From a checkpoint of a small transformer trained on Wikipedia.
Size: 14 layers, width 128, 4 heads of 32 (2 for keys and values), MLP 512 SwiGLU, 8.79M parameters.
Architecture: RMSNorm before each block, embeddings untied during training, normalized queries and keys, hashed n-gram embeddings, a smear gate, capped logits.
Training: a variant of Muon for these matrices, 172M tokens, 5237 steps.
Each number is 500 + 40 x the weight over the matrix's rms, rounded and kept within 0 to 999. Layers, rows and columns count from 0. Numbers have three digits each.

# up: layer 8 MLP up, 512x128, rms 0.285, rows 259-272, columns 0-63
# down: layer 8 MLP down (transposed), 512x128, rms 0.128, rows 259-271, columns 0-63
# gate: layer 8 MLP gate, 512x128, rms 0.268, rows 260-272, columns 0-63
up259:610561458498535505473478509481519536496483467472512519424563541429459547490454438470567457468439513429489462447492484419526544521496444530472571503474555411467506485494462560497492452516493456
down259:556587470488489457565489558454464548527478466458513531465563549506516490564493445508469517510461510503467517478453442531534428437472522452532586486485460475408553567483526505516539481501560555
gate260:511501531470446535529526510536498495556458490542447513534520413473509467515519411542504555439526477520487480455499505509417463440538556437489518536485522473422485445495502507493546493486555537
up260:422545501488449476439502488528489422445526429512454466460492494502588491536436570491474497492429473471454578592523471474485514551529522475451566456565501490582492487558467391545515463466510435
down260:449534549525477486537499537401430524580467493462530496506440523458502522452493493423435516442523494416482499423480452495513511570485475488475483528466370492481413484440458633561520445438505580
gate261:460496444469485483517421559433458486470577503536539563507527568546404486552613507492522516456487544547500494446444532533455518427500480494524552472542514519500501563500466492525479501547452567
up261:404421500527456473498410509489556535534443471564473483520472451500452497447528537533509520539500518482518559502465465444544557531496506445557580575562570530554486446534497536498505516539495458
down261:477477565501530540460515465544514501558456484542498424534483500461536493509425533530476494488577395506578486534556473496458479579524540532446457509526517455469549516572506482497508484488497512
gate262:557545500426472490544504481481541433463584478514489469484428527496500483482577519511465509410451539465530523475544542498483495498545590487448504544490485571477418491537506422495569473497498543
up262:505573463443466486534515503490527458493529505487490448539514454492490527468598518582536553551536551477537471496436523593492588431489534530449555549433488489441500481522533472456555534545470471
down262:499530459431502441567588512557547520489564464453500465453535500516430472500550458550548524518496464532482464470491490601467592474464505487499559552425432473470505538519483469483506448521432519
gate263:550503417473540561501509498459462515537508530538500530497476426487517459483463568548562504532465506418404441505467472484450520470479496447526475464451471533548476545505509466419512459447485481
up263:512401458523519470469413458499514484562474404523438540585499469519584478545513453501497475532499554517464456452509505454500480573520520515469464551525514533468503512529504524477517522459527505
down263:495524439508565493600494504541419604468534421524493514566476527500481518446524538506512451517462487482472548559487457525522542507471433498537375517523524507472458527470545477446475446515495472
gate264:521511446509475459514548503454555444526547529506514493452500455494522495544487496468510501492507508503483449508513462475481463553489530500512577504445523509519468478558502514521566504481530519
up264:486444437450510502490553497505531561407574539455438456537508495484510528505482521511462555561528464506512454489491494501477550535567470563535528484453540499527496521538417589507515495497499514
down264:561502557458416553444451501579482528406438455457465584577508551519475542525443535525502568496486454477478489556554440489506515515486496499446427497507457452498460521471513474425466521579521550
gate265:440544521470512480462544547462457497523576573504385526521548556484505507520477504569483475555531486462501521475521475517537573465493480537486598453535529487491485439578468484548480567540504487
up265:587466531477528451492465472467543489482464510504448488443516526434499492517564488484476465515531559515568454469556556527494477483557474482418577525553504420462429552500526525423468495531507481
down265:484526539503512488560489571516502517491556569471459523508565536547517552481553525438589570486511404471500499528495501459555492506539467514449471508540483532505581485517458440528466530487509427
gate266:480486518540539482455465533451534479528440528510499440474493515495479534507489587515495589484495542545567514502501476474515453522566505478519510466478481550433494407496532433477500474518527533
up266:486469477441475444523529559542486489446546494495482581531469527493583534436517542460417514484593546443451457428461480513494510482461520446512524502534394499465520559548532471452485526420514501
down266:525522444487458417502528513394485435511469523532551493545464508483521422487497487431466542488486536507527503505461497464593442557442478483492584465501452482485584524480521520533473455452514524
gate267:429557499514537521466555522470521498572438561593486518468462580571528475511390530493519498559496558563458526496573567570483463438551578479525466466487435460525516457481517439542437471539490542
up267:436468513537463532474512573455468507525489554481524500513478521528450560432488439454513499478426486413584485451536531517449527449582559504516497500420479504492506430564479509514426532499464475
down267:440541454505555552454494524445524464506517568539540510451423496486510519462462483460461486472503517535453487468513503549474529502510527486552564543460469517470574488500498424586471519601494532
gate268:431514552489545500485548466457527477482551556481388540462448502514471513469565503468537547534500502514493505475457553515400452495500557434442508526470436473551504467508567492532465454515467527
up268:513459501521486444582564538458519493421508563508535501497450552523504500560516598453437447562565488488438545448465466403466526532544485473594474542443477500528475510484470555528399573477470536
down268:464536512529549488531477507494481541427497540475506482535492522494531506559515489529442423511562481520459526497497475377493484434487499410571513533439536498464462557501503502521485531479467497
gate269:467556584616531487515492477460548518479417510512472482488467524541554563490561458566530436466413486516499517506520486480474550495492435501543474549544517436498478568467552480473543527529544526
up269:549510517475504471505519499578454485480508488487495444508504500539469480525457476536403483513551562445494533455575457495495475491493580494464481475503444515534510416517549574463501536546511490
down269:552456483440476468536512489523450498512497504526507529501541490618459568618429573475514540497521497555512529483540530484488501481546637480516487487516472538565524481573461521475452530508501554
gate270:474525568437531430479524487478552531474522441484548413510537505451442467530544469549485468475540564419492526522486553512528526445440488495418529537529527497540548504512458456526496501508504528
up270:495495532587492441457533461527489429446467495498503466484500506452509476534515468501470486456488496521508513560480471510512488505530483519512465442534531517567568518460594546459485506520466434
down270:544506541517505494459568531509541543492491477533476443489551502515555519482464483542544409551477469517583498572498537528394442456438501499551514559488517481438508483488545508517503478516494425
gate271:491484463445438439525552486470498461520493477497504454496437448478488425603529420439565445483499514456517528516471545387495527454515564530515499489496450480526444525421446510519484545552478515
up271:526506470560499531446471520542368529507439491478539641597501521563478593458493516541553525508539489499500546462529471561458436462536408444470483504539567553513401520459499572473422500457513510
down271:495565477513488518462476483445419468499525463466475570461564554468538563496510522529448561531473541504486457452466453556481460523506491464520484475522565543432492543571544534463479504395534391
gate272:535531416524548511512491487486516504534409470490449473433492524536463492466520477458488543551445545535468518399515496508484507446455499540525523565479467416477497491466518552459394481492514584
up272:544469551462495538525494475539507503453470508569522469509518565570549498552459432464576532528552454517553458539537518420500467528477500505513490444490494471560524462571502507485558557528465485